config = dict(
    n_head=12,
    activation='squared_relu',
    init_std_qkv=0.0207,
    beta1=0.9,
    doc_mask=True,
    steps=6795,
    dataset='wikipedia_en',
)
Each number is 128 + 24 x the weight over its row's rms, rounded and kept within 0 to 255. Layers, rows and columns count from 0. Numbers have three digits each. The size before them is the row's rms in percent of the matrix's.

# layer 3 MLP down (transposed), 2304x768, rms 0.0443, rows 1624-1696, columns 480-575
107:155118115122088108146116130120129129100119138151129100148144110099087131122152131105152114111113118143094086140152107134115154139132146143127131122136128148091108109136125145118148189152126159081146140106107107156153148152124156064114105118141132138092158152135150141145147066097138129103
097:121158100138151151067080141158104114126118110146147144120117114139136145104128146143156070144116086100151164148142116159148113150115132157126144152082126133122146127149120129124139111139088200116095159058137109155147148108151110066155104148116119148147134121067125130087123146116165097129
100:098140154068131119157080134111135149146122091087133102109126144158137103129085162139098147130113145119139157137095148122120123139128157114061122095121196128127108166133173127112127120157110145131142141104155141123084147145118105122121128096153138173092138132160105122118154106135117098123
114:171110129121118125087103153132142132113137136089145124107123119095109096105164106108122124133150154165180110087082115100113115175135141160142108125130103102147139141133099120083094104138121136158138110115124122066145101077128135079144147161139150197136133093127115128129071115123136094172
106:099119137123159141137105162124124153126136133130098141121141133124162122104137098144143109137132140125103088173152151082133093141167156135125155110109182164129125154115105113093146103136117131135109129162105110106171118091181130092147129149119124116114150137172155156128124096149108126091
100:163113097097125106114123090144120089134081124096122095118156123163117118091159141143097122149106175097119173141119127139117170130060154106137133101095117067100117137141097116125173074098123113116100110160110125126118127107148081130111118122133125107103147106108117142129128101102101110134
109:128128138141123124121135130118113156121129106129116095140101118132118141150033152083110109110131168138136104139148157142113097132139119091100103095157125096124105112110164109182100140141100137140120118145134141112130162123130138107132116098157107133117098164148119138086144110058173166175
095:092158100173119135130138158153117082115116112111162119090123105154122123106135142128082138104113150116102139110093139133134109101104117144132151138123125178133175107122097083149124128137133111125141083109119132165118114161143188172158194126114138124148123136160097102137133182144076074108
088:133080159162114112154132124110094079147174063149126099123133115120095111107151121104125154155117107127135096110105097122111134159132110111122105115137133105098126129117144122177114096123129117138115120143128105083122162135129125000128126136114120167139104125124167161103153136150088146138
111:122148082124136158163118127173166174153153142101095119200145142119170113123142122142179126101150072162108122113129135139140131110137091158109144157181162175134111163137162103148111155122102144107119081148104106123111113119117117138157108104104128098113156116180115122130117159129121144114
094:134138086149094115095140144151123134107127155130125144110123133082139148128138113130120120087079135122135120141152141129088150140139138111102097174152122127123117152146126081149136150150124137173153180078096139161134094132136144088156163168145156120133122096058103130136107120119141123141
090:111142126115175108115113153159139094156110149158143140130157106172142133160125120113102146154133120133157184136105050101106114130137137139128119138178131148085133096112067138098111133167127127134145158142145130131114128138145143000136145152110113140124146111101115134161129109097136167077
104:135133139160086088104099134123158115146095132141113081088137135125144093117084102076128162123117075124109101121179144092191102135118156116117139109092107128106138120123107140137127100123121153156097122151161108119168139157144117176153127125074124124140097109127126138147124086092134105138
100:128146142113148132108137118140136119105130127117139119147103103132120157115127126134100125111134139141139114130131095114130141147171116125132139158150136117131100133149142133185111104119138164117128137122134133101128183082121147132094111106113145191123081149111103138103146143121138122152
106:151108113129153145110117124119152131107128125136142121129120168144126105142146104135093154107110145132130110107173152144147114126113107119116112169086108099130144139148096120144124105170142163131088121125115122127131143114107131136149114119144132104128103202144140076152150131138103126074
094:088139152129116145112119141162105163147141131106107149107171155152136108131121125114140109130118116127101124102148136101099117126132135129138090100128124098139137129086118131159111110094165151128113106164146117155175082171087134146154108157120108102126126106096123054128126067135110138131
097:127116123110128164118109136144112125129103128166086141092138157142097101155153159137130061119131080127087146173139161131112108171137146141151122143133150136126143172089081138137098102135145122086107139081165136142113137108139105114126086122138114127134115101091139135109109140161121184112
103:109136102100101137202188129138098156127097108124118149167137122101142180149163099149135107124120114148120129175095177120149148139129098145114174094145151172131130146164164124141108145097095109125133109119107173114105136108097130134101089133147132136145121126134109157186112131109139129108
102:152110175115117152144172159163138136099121099128148115103142130152156112158112143120142128154111031128065154174127118126119116133129116136132092143077132117122114124129159146178103143127148170133075126103107143135119127176098124133109111112120099128104123174111135103139163106088131138109
101:112137152119123140157104122119165136079140085166156121157100112107121139162137146106119070143134126128170153131128160168172105101133156162116126146167145122153110159122070109166133092181143152103111155127116127079146156147140117110102120086130151135130142148125112132122080128099122132133
095:108134147114153133128120152098154094104140116124134104115093139142077115138095125118141111140144172134082168116134144129128109107124166150127102120154122159168131113142120134175094106145143126147097126144108125139116137162099117149100181115120114122126086152125092117128117134121142134084
098:104137126106160117107059134141116121116116113111129128098153169146138125070140116172120118141092119070138134187156126161096116114124108157136134113148118119103140193089102105150121097169157173147162147102113081124121133126148134093149159123112154155167133152145095092105159148184115154137
094:116149142165133119159154161128135135148157161155102123161131118168146145103112163080126126107087151095127108129138148111101110114113107106132114180135164120098109112147134168181139136073132149141125136128100145172116139134125106112151149148118136102126145141104118117134178132095102136168
097:122160115139159139176132115127142121103075092130150165119156105129080086168129125163121121174123132157130106141132108138101175134141104118152115104174152151158117120091116138134077132136098138111172150101153131109107164120146116214099128124141104170131128133144101162159160078120136193115
100:148123141116093139120140139131120140162084081155158134121101117167109130139135115130125125142112149164154112135108134124125133144125111134122104136098109098138150142152146142125129156099129142110124104171095116129121146084095144109074144151130111148113125127151141161149103132102131121111
101:093153115104150171102157149143137119160136155146101103128116105153165110133115134113067194095154136169152157072112137111140127124119127123103171142152109151112150154186163114100125140107143079119131083111088164116123162115113168155185129133128145095150089122178135140160144118155108093111
100:111118163184140097111116148107130162174120082088161109123112137147086100119145105155116116093146154111103141100098150092126121126083118067106121090088145115085131138117112087114142118167119167109134109161148117137084106157143177100124123110123131150137124153127152084116163148134094097119
107:130151120106158138217155131140115094114123103155098142036172109140157130191119161142137139120132134126117117134124118140135147123140121096136128110107110116118097163154128104054125147122114130178212146112134123134134163106088086098150092116143106145082135123160123150123129134094177120086
105:101154165120064122121098178150156120143103157108162148178142101164083126127118139140080112166166127130086149108127134179124133124118108142108140135125089119115116126127114129177090128105139101126104143056137118158136104112141103167089159099110123103059081176117142096113086112107101104135
099:079115127125067170091120126137169140113135160103122142123124153176102122149106104159120100151117124121068146159155134135141138128119141161138128147135108121172124121130090103181126139141160132110112130087114069174117120102127118101126116129098146095099124169088134138115095157098101120094
109:187107086138138145134131100117099142153095076120111117124130188121163116143123156120083127133109128122095168165115106072176131140144126119140147127154188139137131129123156104132144141145134128124154100096133084089106133095098130150123140118169185108095136157180117131119137127105152146107
097:110118113142147152109118105145106085194156098133114120139138142120157120097153130170144098131202128170142166196099155083122124150120168126161089142137080101178130092101119119135151119138105134127149148141099118121099156098147103148115095137127123118134137113133164116195103127142108148097
097:096102119120127085106160115094095116107143125103139088138112095154144099119161135109124114095112117123181129094108077123126114158095089110139099103125176062137122092131095124079170128106151150136154129132089147122136133125136080188131127130180127145182103172106149096151133130131125086127
095:112110105148134085125139152140159175098101134139136143159124137113106113150129146156162122122161112161113131123119121115130126163121109094143175119124132130100124117141130162163122131118107130183125206105133134178111102117134101087127102125137142149091130117106129142122157151111128177137
102:149107107088129106111089144099121156126085074109127148109083133120122143117145146131118130132127116120141068144135136127061133147148114133127107095140118145144167106128148164137165138117103106132144129126110142174172169141128090080121119104123126142118117156123148115144133138099158065136
097:152084115144161108110104156084152152119160134143132121167140109146114109132148127143112138155105114135113130124165118177108117122112099130104141132127134136093101102117096145090132146147121143137126113121130174124107140118144117000147136159168139119107132108138154150120156131105118158147
084:123109084138130123115130140130103159152142096100111106148103140158149109125092113124162159133112141105147190095081139125103130109138109135121121132119137135108103151144111137162162150152159123128152101151091126125108156146121112000185144140159143117102151122147093152124146140106127147124
098:097128118120164172131111129132126130155122112121128109151137184133103156113084111094154110078120135123138138178172090139115134133151117108105118090124134128140102157139121128148110124111147135157148190123115093137160133108167182106114122097096195128161125111110128116147117073130192116133
100:113135110145169135105155139106129104141102175140129136123136114100133145150140119149119136118119101125092122140112136068106143110162119128147172099115139141175125128146133103157122167126157097114141120110128166129122072129107103110156165101152148123148114154176056082100110108119123172142
100:089115193159184129131160079079098159122167167136107120142114118152146127126102114162088164109120145169137077145149124110179115134104133128141148153090137121155188093191117114124167131140164109104105135113128106133155152090161110146111149119162104126170083149114159141138082126126106102123
106:123117102120140082117088147097155144133128122135125098150106146080135125085106126152130140111139127096103117076086102117142131130114135105103126107125133150158165094107145146146114124111164121138159141170163160105103110097179104143090143123092157128118145078100136174100137132168165111151
107:148132161099135164128106135156131161106105111139101118118159148109145140100134128127111136169153157128137091105105079084120161138136160127120105153165173116138103148141120118117125146124105148123144103131119134143091136113138089089134121090160132100123131074105142154125143156155145140110
102:099149158121135132156146136147157107154138129153085144137120152121137184159108143122136086113100139127169158121123138081142144106132132094157135153121115114109128103120157086121133100171160119122139135100095147138113123150128110140143183084146152113103115110131093153137138149165164141136
097:150119111164079113125103133157108143122115148127158134132153137141098095170156099126157091131109133100095137156186150151123135098124097109092118135129126097126124143126139125120114118162135156103142150100098126125176148141182120091145100101129180165124163136104109154146140086139150136121
099:136144142156105094130108183179110153134155164114092138153149128127127111123140176149099141113183124127132135126108173142129123171174104126107107155116152154121101142157144135143125142121130152134089112147107131096166135133111166185114115099111152134100145122100159154111111140134123164135
087:077110134109106141101109155136128128125130096100130147120155120082100169069096149128138107183131168115121166096129153150108135078166135119130161110123154108136163146150115143115181107136138108106126108164087114114126099141148120071134129141148146139085128152142167155130163077128133100147
096:173127161065109175108110094107136107143139125138109118087116106150132147119085141104129131115194127136131116119137127113117148129132130145115130142112122098093139121159117146130160143097173159092106106103141150142115086124126165106148166127147107105105100144131159117110181140150148129170
103:106132174119122170129106132153105103138164160122108123156125138160136138123141122099106206118121167151119150104102122120107136111121072099107143157118162109122112148156104110125066126128174108106154118094132199158109131107117112145171160139133153122174160160132135124146138127107144115148
101:126103107149096153087138115124110118167130113131133070121111095117165130127111144129167096137100149117146160093127104078117146086125118126140125146158122116093090155100114088188132173135136165172156171132115125106117157114123112150158129129157136162161126103141121162091085128130140117112
090:104105141149144104148161114105159135154150130159132126095128151148135170113118133115130106161101102123126151130130120155153164153107130063124111152118131105096109125127111142135180119139127166159125142149163112140113174172124117119158113132103091125125139131118149098175187095098098125086
084:141076149173157113149128155127117151123132103108168142118114102139114123089150141105161097107134123089156115138114163131160118168097146119131113114113157117138143128124102135150140119119154103106134132156147140144103097131097120124101134095131084137133105149135089129118133122116090116126
103:106135148136150131107135115150172113160103127172065161141129101094146133139103163148142139166139107130153113129092114102156158127110192106149112119106092122130156090109129096110101141150121112141087141160103130125091144162136156130073175101121143147141119090077142198098118112130143139121
094:104124115077127134098073125164118165159132145131104117145110147139126103111111101126133108150124130117123139126139136110134117160127115093120135168147133143108156121086085115159157135120115156107119185142131147151172125122143120080152109123119110150128103128141133165097128140120115157103
096:129111151129173172125174123077111108134149116141150126133148165119131128133126121174073164128137112172167103164128082138139136136113130136080132113098145156096087149140115147127179149111151164125118124043150157152129148123089131151139121132134161143068135143113098144142119116097083143125
107:105147127140131136152121111099141121137146121128125084114093139129158126153119113127147150106133158132127113107153109117111117155138111122091128100141052135109124132151119113173117123154097124112136098093135136131147154141127149192146118114135158097125143159167159139121118120095120157165
099:128155150132134151148166132104148178097091112150159152121097125089115165155153104100146137129083114157146125109111113142100114132121150065094114154119109112117118115103092073106127112133117172147148126126134138116104136102143148152124127176148053159181111146138138108134159121141121085115
101:132132173098158107129156145114156131146108128153120104108168140123084136176125117107105118171098128125175137156111165120081150190107137104141108105080109136152098088140158154090144113142088185125142093162143122114088115115104158152122135123171087174146131134141121115117152126123160112129
100:180100125091160152137163120173127128132095145136117137149123110125146158157104163157097134130142091137130127114144141140100187164132138093082117146166169105124174104132167094130149173139104166147092125102132129126126151095118154095125137150137187090147120132112103138132148128119123150164
092:127115142137103109143102130121155136142119138139178092138138096104117116176150159135125130143107110137108122092086141122085110150131138144141167136146115140143079079100137142119124103142127096148124101127120139086160125151085128101158096147137120088166130114149111086124106112138122173150
097:177105156100109115099126145106150111112131102070141131135106115125147098112129119120115101100144123151130145124124121142150107146137075143112089135104133057162131123094145143134136139102151152163074130137110128083116159172151134139144105085112125125132144117109133088097141093142123134137
099:130149147068118152129110175105121121149137116120139109101123183100135151099101153177109119170165110099162108151117107088139118127139135160083100084140143107124175143159115124171120107137112164094118124119106160167147142103141149081128124110128125138145149142134128149135170141110087133137
104:106098117112161150107124105132101122172108120142118154108099143069127112100127094122136148147138133160122165118136127164138135119121118118155131097111101123158141111149111150105112106117159133117103120125138137130132140142124110061148078119115121151110145128122159146142158114117080070076
096:129114104128144177138093119096162149146118133102112145142085141149096094114097092093145152112128137084157151125118134148116133155144191106142132075116155158095126128151144157164093102148109111127148128120116110142117151100101146102090164114124084143129137142120097151125131089147147126101
099:096126153104104163112127120116114126128129131126177136131113130181113188164094131116147110088141138099127117147113116161103134138123094136159063160126127107159136150120123127160142140107129135148161178130107139096123175142136153121137178106125145080167133111080092135136169105144148152158
099:116082113126118165108113154149116127142095140128095110097063145113153134111155102148099133129126108138090127145126116122144174145107152152142161165152103129161132144119123114158101147154133143131074163118145094154132202101141097183129121168123123146129152125146122150117130082074160154133
093:123130134121101127121104149121151143108137167112110160111159125159133135137118129157112114163146087099134186141151079150136126129165164108091127128128118117106140159092072109139128165138112156129108168094138128146155149075141093088117137087130117155087139130118150100090158121137107165133
102:121089129109132116116159096123131119123104110126134106169111144105101149106093128137120100174161108119125129150147125154145148143098104179094130086151116134125191102104151138166104102103113132120126139140106168133119170118133169000106132127105123141125114168138161170164127131133084168152
108:141115130114098151150115115137148131092126117136138106161129117135111128136129106080100072112136121117132122134164134103132147127167122105132111138148148160120077098121125132143155173153135150140125105135140103123151131151137118212110132085137104140119093126099131158147099110152100143117
106:160140141081154126142176154155124151117130094174116144125120101074098166163136140134158114122158148137142151123110133134133138169178132101133101117173135127125106117163128155118137140142142122131143137121084129106146159106139102115108107086160094156124110115119113159149121121075160134107
105:148159121144135144140115111124110159145135122108108115161157146107140122088160141138108146090126095166089132121146142143132143163137106155127131118146150161109126147134149119126134100129128085088124132130109080162192137114128126156124136123129126113138117129145109141129113131146128124151
100:138114109138134153077076170161116129112117144121163152133125134140146113180102148122138087148094111121106137128147086163122130162122146136135131160160111120116142145101125139174134133193099124126196150130123139131144132134170118081093144141117148141141128110107182142098113173136163099130
107:141131173127146140062125115111099135131120113131170115135145128139137103116116133129097153090120175162085172125139115148116071099115124167173137128153105120072073124124142141107101142088181147152146119112124145116134163133102126092114110139154162147140118142105099147108130103103143171112
095:088120167150139141124094190120085138137088141097130130104138107116145143144139129122100109121148112102153102119144165142107095132126117103126133143139175093146115151112163135113104145136108131161119148173087108134155160104137172120114135127125132140109104163102087103155134111173103074152
# layer 3 MLP up, 2304x768, rms 0.0502, rows 1625-1696, columns 480-575
096:130143108121109113144158093134131130084112138127131133137131096124127107162151184111171102140148084138138102212133127144156153149138115168110084139073131139136152141134143118132144155087093141139123071114183110142116082143123146136147112141129118105154149137146117105104098129085134129097
104:097150131096127175155090105116153171151122124136147141124136139122150131179116137126113136142115125144116128162109136157144089147085156125107106098121125125130180123089104151099140164145137148125106171136149156126124111107168101165129146164128137108135133095102177131125134179131165118154
114:121131132149097133109157111175159129108138129124146109096142140098162115129121178124134112138136124151132163139108132087120133129071161138107118176125095115128141142101093155131132125149155121135106162114157125108093071122135147135161165123118086123145157132127126132103143159100112144158
103:126164103116125126112135090108110101101127069153154091113132150095174127138146117116113121144086114147111157112132140139104119116124151125125132102150119141083119147174116136143153088124164132137125128146149114089149117133106168100168081130100125118124160132148099140169131124133115127104
099:131100127117077125140147093128138096137111082182147134087135149118128142138186195124139134105157153132118159138111146126124118143169119082145120154137123105087158124117153101124116178128130101169126130150135181157126117098130099144121137132092138116128124141130123127121160174105136134104
112:113104152153161140120091158107156150040109097115140143136119103139140150139086160153150129139138138130118139119129123121093105143128156149102083109140126139106113117095169107126113131123163125153097120139140071136120156157070145121134138140149149129083121153132169082107176124117134158140
092:141107116110178100117106099138130167132127129116098112110118143114130128103161145154127165110147092182140138161098145105102130100103131088158148133120133101100150114105133181159078115162116125155106195123114161121101086146152147138090128145124108137157142087107122121168157105137136156138
088:171160116123152185140123097109176147123158138147135120154145056136114123141145107113140126127110115138140126132120137105132092094136147128125150142179135072131144103122128116128146217126122145098153144116189138129129131089116115123120101125097124130109123120094089108113112160143131174122
109:089126147132132146090091148092128092111153122179184141089088154108153159159141149096129118148094131055123110213128116145109105142072137170134108139085111106120119136111116125106115134174165123111128165129136111104144130130132185130116129125154147152109133153102131120135138129151151100138
093:159141131146096136124135103137139146068103075158133132126140138124128113156106164099147125169103100106108123152119128166131084120094131066114125132121069120106121128099101145164167139147137120122178159117176113113151059152126115113116126122077130136164137088148106137155149138123112164165
089:146153075158105144117173094117120117121118103115088118130116154112124125154111116139109128118149099119093098110144173141218138136149114165084140076122121144107130123103117106144132133132143111136164083111128131160101162129087104118154130156133136140141115161134125121121127170116154089150
102:114152083134121151104078117113077109136128111130115148101119123099132181100144120125106132146143154119112123159101076133120125131144144109147119088121114144125152092121088155098169135127154083107164130123141097166101151086083145124149174166132140120131136106076117097116103163100146140113
100:140135148170143142136154157136155109079158129152152120109121112132092131125120135135157120149181114154119098122143123133195157102138131109144102125095181122130152150132144143095168165160097143142151108121131137121085147133129111149124157122147081116146067112131139130099148154143096108137
104:139139106140102123113100128155136146107113131109125159149079094146166140159094116146134118148169095128171095110123123171118110161139126166135106154122098131122134110159122152098110144088141123138161109109144104122099105093093122131131138205123108140134113103154117133087164113116093167159
097:133107131091152117129165080134160133089150135134139074116093120142114130162145139124135111156130128115122162106144109119168114153109171108130072155139109182167096098152124121119115135146154133125175124172132153155092138095133174112114111079096145107141172104149116150090126179161073130102
094:163133175149124104103126143128125166143144162101153123142104139122137116121113130077100155148154115087129138105107143131114137140131127120119113126102092143095122108074127145107134128118094160164108152094122158114126154140123107123099132129113127130160103140108117103107101153162156118110
100:147148178138073133121119113130118157098116129168158086116131120110118151144110105140083174154160164106140165126171094120146102169118150168116143119113108115124142128154132147155142148151107106146145144139116153120115136103125151136121135160141124111122121126106096092124148108138161135147
102:121111166079100161103141112120148127125151160128115095092115102156147157150126179150098158093092131130099140093135141150120129116111111132137146130120125150113172060162122142082075082170101138125169129136121148127124090170150141137116137144116166119149156143112154156134135128103100118104
097:092159093139126089138169145114133099082150121140196062080113131133142091087119120087114125106108171086129121123157101145142129092124142098087109102128112134104110106148138137155102193102088111107137135121124127131121155147115155136102161152153103110156137095122124138146098115127104108126
098:108150147166113132142137147150153112140158114144153085103153146133165167144145143148129156141073130131120115111132076132170140096090119121084116133082137070143087164137115104106149122157133110092199110164156141164127138101143126127114179125136092162117157152132149082130150122109069117131
094:164126173137130160126129138111118110165116125135192169126133173157156156135130095134162120147117124106122139085162110120170150118088136142151137073149144099096154149107145138096165142153125145115133104133127110102108111135098089133147128149106120126091145119093132120165152147159160104165
094:112109106139146102133136130116149141136104149122130133137144136115114158167145122126107146161181121121179112119087095150167146154126109159134124108131121159130157093126130141085138083151086130099131082104128105146148061177152112128153120166129115126097099094120179127128108134121157088074
097:139133125156173133104118096152124149134083148124152116147114116133134136138111159153103121121165113144126169100082108131114123141114127127116142134127131109109135128117111111156142092141099115087098117104164121098120142104139106151120124108098144122099100100160168104145161135140102145120
100:138115141151124168137147109063150069092147108198172119108140099097130076124161147113106098174117061095116146154114072156100141098107189129133139151124079131123134130116095163135110127146193153130127144134131143163128140117149106117110170134151112126098134142115124110088185123148132139128
100:142133106177140136125145148128129140152168192167151138095122134125150146143131114106135153145156135158108118116184131101095098093103158114141091106071107116119121127127092128112118086148124123178169112124108111156167123131111097129146147157105125121129131135135169098099122143095097127137
098:128155155111117144148108136105131117103113134146115141117139150153169137152111156135177159080144108114114126179136118086155092169146134135150089091126124122092178161147099110138163138145120098124126147137132128154125136105108137117175154157105151075073156107093121144131133119126132136155
102:120131126149077148121115125075104107103166124162143128106122126151140118115117141136143131095162114091122151113159154129126119118128124105148107123098144119097139128171170128093097123170121115106112153101139158136084125127092101116190145124120114117146122146134114086109126106138130144140
104:113177157124137120137109139083138087140159131137145126141156117124179119093132098141119169148135152094102111118097108151123138096114160034130131139123159120152123118185161161131153159124152123102110135186145143103112139115120106159144152104128104125143139102151122110112132147137137104116
097:109135141144139121096148128132167167147118161142155124173078165110117158105150120142097126160150135092082142124102075080105100129129111190084098073118130108124142131127136094162113120139154161128108167136153109196145083163143116120119152165151140140144153185095130149212127131161153160097
113:134164117136116112140187134107157126148184114181155088169096141109118140153135149145111158093126113096126108127158066120157132141142113141138101103112160122103149136087130125108120093151101083118187104127139160077058107106112166136146167177137173096128127079141106120145158141134131162118
095:161138101132132165149141084167131113125135102152119127150111139110112142080153142141119084122127100136116135124097125069128135141143125115150088103126131098184182093083143112158112101145159135094163177125128139152160138179144144134140085124186155124171128130110142136135142166144163187115
093:128127139133121144163133132104143096117093173138158135164118166106112170133158086158105118131127126145097138114139121132167103140135145144123135112095105117124160108162130145104119085163099116106131137104168163138137088127147126118147127150086167120146094157118154124153177112104098110114
094:121155157145105169109118132120130109144162133093147101121122124152150144127126166122120108124108145140113129098127120130100139118164136136137123126117131142093156095099201088135156156176131118102134136115127142114119141113105143134132113130135087161129113084190147148094131146160099119145
104:093144136152130135142115102127151114094115119138180155101124113066160120120141145097126123146087109107140115141105097135135119166126179109162139125090087113123124113083113103141099080154159124122134111128127106120122111117126154136126158158131083146081153114126107131162130121156093097154
095:152148154138174155122152116087135104109112117133153113141156146145156116144146137088133103153107102086130145173134123114116115149101144099144127149133102124132134109169168130140118139115131140140126151108159124102122098094127145108129145155129126154098161093100097099177136121134117125091
084:125133162156136147176135108097151101118115155189180129123140121107135135162179142120118088142138116137137110146116118117127139140141126137104135182144132109133138162165070074092115090136149102113156135107171109131120078112120128096110146160121119117121159163120116100166135105152175127124
096:176149148147136075108167136143122122124123109167118102103126102178118148160083133153085126150170102108122127131167134120111130114117095132154109073120098103132147080114081149125117133100096143092147132101142137126114103140117162122145149187127126113167086070117102114103150137125144163122
100:134157127112123147094130134122129126140149172125149076088133115144126095078179100106166079125104122092107134154111113129197132140116178099131102147153111122105156122129152131116130147174157138119142136161153150175154145136150131124149116107140129116115114092124144126123139176127140151076
100:126111143090155097077131111110140135133131119139122098101124115151115095132099147079112138147099112131131113108148159129162107133124106163154111098129082128114075097134166145130064091139180122128135102140179149167128151125138161128123137157145158149144144131113089080174094129118163109084
111:139120142100132100105126096116118096147147138177154151101115132092134165104149123158142116137099114152139141125171115169106121111115115110149117140131106123126121143124138141148138165166109108130126097158093147122163071127131169141107070120110111143097103119122116147172178152140112181076
104:131177121124108145132148106132161130068177160117141099089129157165200093121106120151120118164093151161137153128137109153144101097152137144128100114155127161098127097117111137153122168152097160126119160131156099159134150112099122114182100136110117111148150075160126122155171150147114107153
101:133112156135099143110119119146153135086087122149172100125114092151102099119133211100114120115141120122145137135139114174133140133143155149097070120133131150132113120108133182125170158138157129098127134117120150167151096128142119152136106124121090125082099114130094114138149114102141136103
097:099134134104169151145158117125108102100180143122126126135119114110127148120146143134166118088128162145125146116112117072130098105125138160149131147136111132135124131112093182120162118146157154124110183149104132135116158134133122136109151170143121121122111086099147108109128125109130119123
105:170131098151137109139152102155142116093149151135121125168114099097147148143148183102117076156164091149123159101197107153173091153143123091113121153129103127106125156116136182126115107111122149123146150133118131099095110127159151146162127127086124164112156127136151097132123147141156151088
086:115124145102141128139157080114122122108140096112134098141103143149142083150117143101113078135124084118156103159140119136155093142100127136119113128175094128127090116128178129118126132113143112111120140138137161106139149143072151126126100096107097101146193105131071108128119192101087145117
096:130171069135152089118122060168167120122134113162109140127142142137146126182151165150135113124068131110112145136122119147125109086133115100133102097140126185133114077148111164144090111151140131137151130117157115152130100136162102114170137088135145152150109103159134086137106126122158147136
105:126113116124112117143113106154126144134117176144112104125105120108133101127101138105113165151133105123134173151132139153138112128139126101107140110114121134113207128148117087148127128170165112122155151133139132154125132109126140139162184164114158120110120131118142116099099106103132105150
102:133162113112146140156153084132133126174128114152103142097126128157118154148106145146165102132129127110124112147115121117117147089141137131099157137069096117139142145179128129166137136102147126119109099156126149152091081105116147146145149127135098139146140096148101104128120114131112125109
091:101091094139138100092119126108088134095117166118135089116117052144151121158175106126129125111152145118115098169157139128112082119101138141109115067124065176146107114115098145096109113125125095092136147160120121130126146110123158149146129132121128134132089140145129141126079160115116117143
096:093188099107146106139134149141150096118152136135121114139104163148132161171142152138109183111129132151102164116087092116123131097155145160116149119114145151132149157098117124117124176111104133161136141096116140089111170142165148098186122154153138131127147134160122137140124154139153146087
102:124145138150143142125115113120145105097161172133151123143130164107156137138094118137153154132113155122142118146136098132104139115122160119145107087160128112114135146149134128122124153131115127078132080203117134127082092147123120130144162133097092118147063127132120110102071158130136136131
092:111134105154081106143138102108068150132139118126142103086148164122109098114071108118085100094135128146144107116142096133120159130126122150124137131123124105111124128128112127119101129122157099138108110091151149179133159105149148139153134105132122142138128089122173115125131140127107094141
094:123143091146158104072137118121152101116137106154155144155154134092196160118144134119115134158101126141131186121092100111166099107128150150167105139107158145117126147101144129135143126105165173129100107114134125133150134162143124147157130113157108157106140131095146112129157137105121115105
130:120130126140111126143139139117180131112163129159149132088116121124146138129140116078129160144180113123105148134123159114139118133111159138147134099083117135126114096148127104160089148077120092098107154127146141179118113172113133137161165136107047137129132110132130110177093137175146141140
097:120138102148122091082134076137133178111091089143165142153125098127156141097127118148110153136113117107175143142148139136113133175140128143116102122107131146109137150129152141165170144151089150119086155155101109109130117090165153176144146151080110107132090146140122133105137136114108124108
102:151084149122137120138189137133099144143084136127134144061102125165125154154101144098113148119115125138129116100180160107132097164131105153101112079116135121123143157163146134170156161138092125140108139156133125138150132096111148123153135139150178111121112073146157105130134157151116145149
098:106113101112122106134117129135160136128131084121134141112126167103178126082139140132128144128149128145139145184113135094115142119095122133132159137109128092129135116157132147131148118110182063097104081157110112157086110172090133141136186146150119145083117156162163096117086139117101103101
089:139133124125121137148133125094145104127128182140106136146095137097137177129119173148167164104121097138100117142147095155102135098132104161094151132102139143095153161135165113139139121081099132107182117096140140112129143127126084118142164146098160126090109150113153122100134108144120072158
097:109148118112120120145158134107143141130129113116135090134113107114127163078138098173122087099102169155123133134144082143120126105136206125116133131159113144131107135123106167083135156126143125097128098148117153165143094087113159118114140107112149134067144121123158094158143104096126123166
097:148103115120128119137142087116151146161128137097158121132112145129131166128179152088177152154091081147123173136104164155106121160101156106121096099120127162101146158105172146125100171128134139068100155152141118121148116108101102111127098136131087118147129134148132132171145128127110142094
101:145105120152123126149146120125133151090141118120146135105138156152131140108160138123127150140097141108090162154150144162139153133132114124132136145159138124102153149116123093158112145138080100105133123126149148108134172141144101122129139159139110068144137118132132149165135110105102108146
092:190117103193149095115123134150108149134146079136099169114163155118142107183174123149115122133132110129142169141125131140153118117142179097096084118099111092134154149149139102157175167087144128104114110128117124122137163080080130126123148123111092113123098118101124103161143164134131076167
096:144151136094105157088117163134109173131173134127126085102093111106157164143125177164137114149130115138134133124155118119162072117109170112134147133153156102090138120127161201143128089156121141146134101107082111126094092155114142130137125130134108151169153105110119094115127160162132134104
097:109128121139152130102114128142119146145107118125171152151145136142159143090144137100136128142147129128128135129171144106110158170130131166103082137088152106149167128128157178153138143164159122125106178141130096081106155128125107157136157161106091147151140109124124108159139134142151121118
091:159106147171130163129126121133141119158118136098138097100114128149117092107145161095127115122101134127113112101122096102156086118121163121107118128128109125134107121175134114084144072104179120130151091159141120144131083131087124108103101165129134126098124116120139078172125133083152132110
102:145143108113130146085139152135152118123102125194133104132121137106119162157091153086122101146112134117113136127113086101124115120116129136092140118105121153108139155092133121126114113138136128128149130114170143169149117114093104110168100149120093139129137131117100119185130113124096136145
108:149088098109144116130164118121152127146063114137137107165146163125141129158115174098161115093179132122137193117167133105139111114142177108176151133160127148087146136117105164174152131133146138132113122162132127095086012122118140143123147141151154116110152132137154112140121153146109116116
109:153085086086139135116151121109114124136128115135127123124092133123110149131166115106145133139096080136123125121112131143142133165145186122161151129149092180104127140147134147105148123192124118125099120135163135154131123142120143138132091123156123116143118133086095135150150106109145124059
102:142126119155121087146135147111136086092106118128110161101093126061117081171134116135105116115171120134180123132160148119154106170115143137167109137111108133117106104126137137101161144131164096137134131107111140118133122127060111157147161148163138113127115131097129100137129118127129101108
096:151170143174130169099161124113159146116104117121116101150209128140110143096110072107156106120144152106135129132127108099159045136134150142118082130159103137080127130131104188124094176166108110095169153190151108121120095129122099152112163130114135152177117154089154104126122109119139142143
107:121162161134160128109116117163144098099134119154131118119115102119135115104138116139092074138085097145100105144129114123164184121110133107152093158142141141171142129132140130138140107143127148090133137150133140134084117130143128143148111126118110123164153157169086126154128140130126142107
098:093118153156159143126135115138116125114131160157115109119054129155106113083141148140174109112112134121171115128152117158136120107123130131117106156144148170051113151147142154083092101130111122106140119147126127121118113121122122139172147114180154115084136121083145135114148114126164147114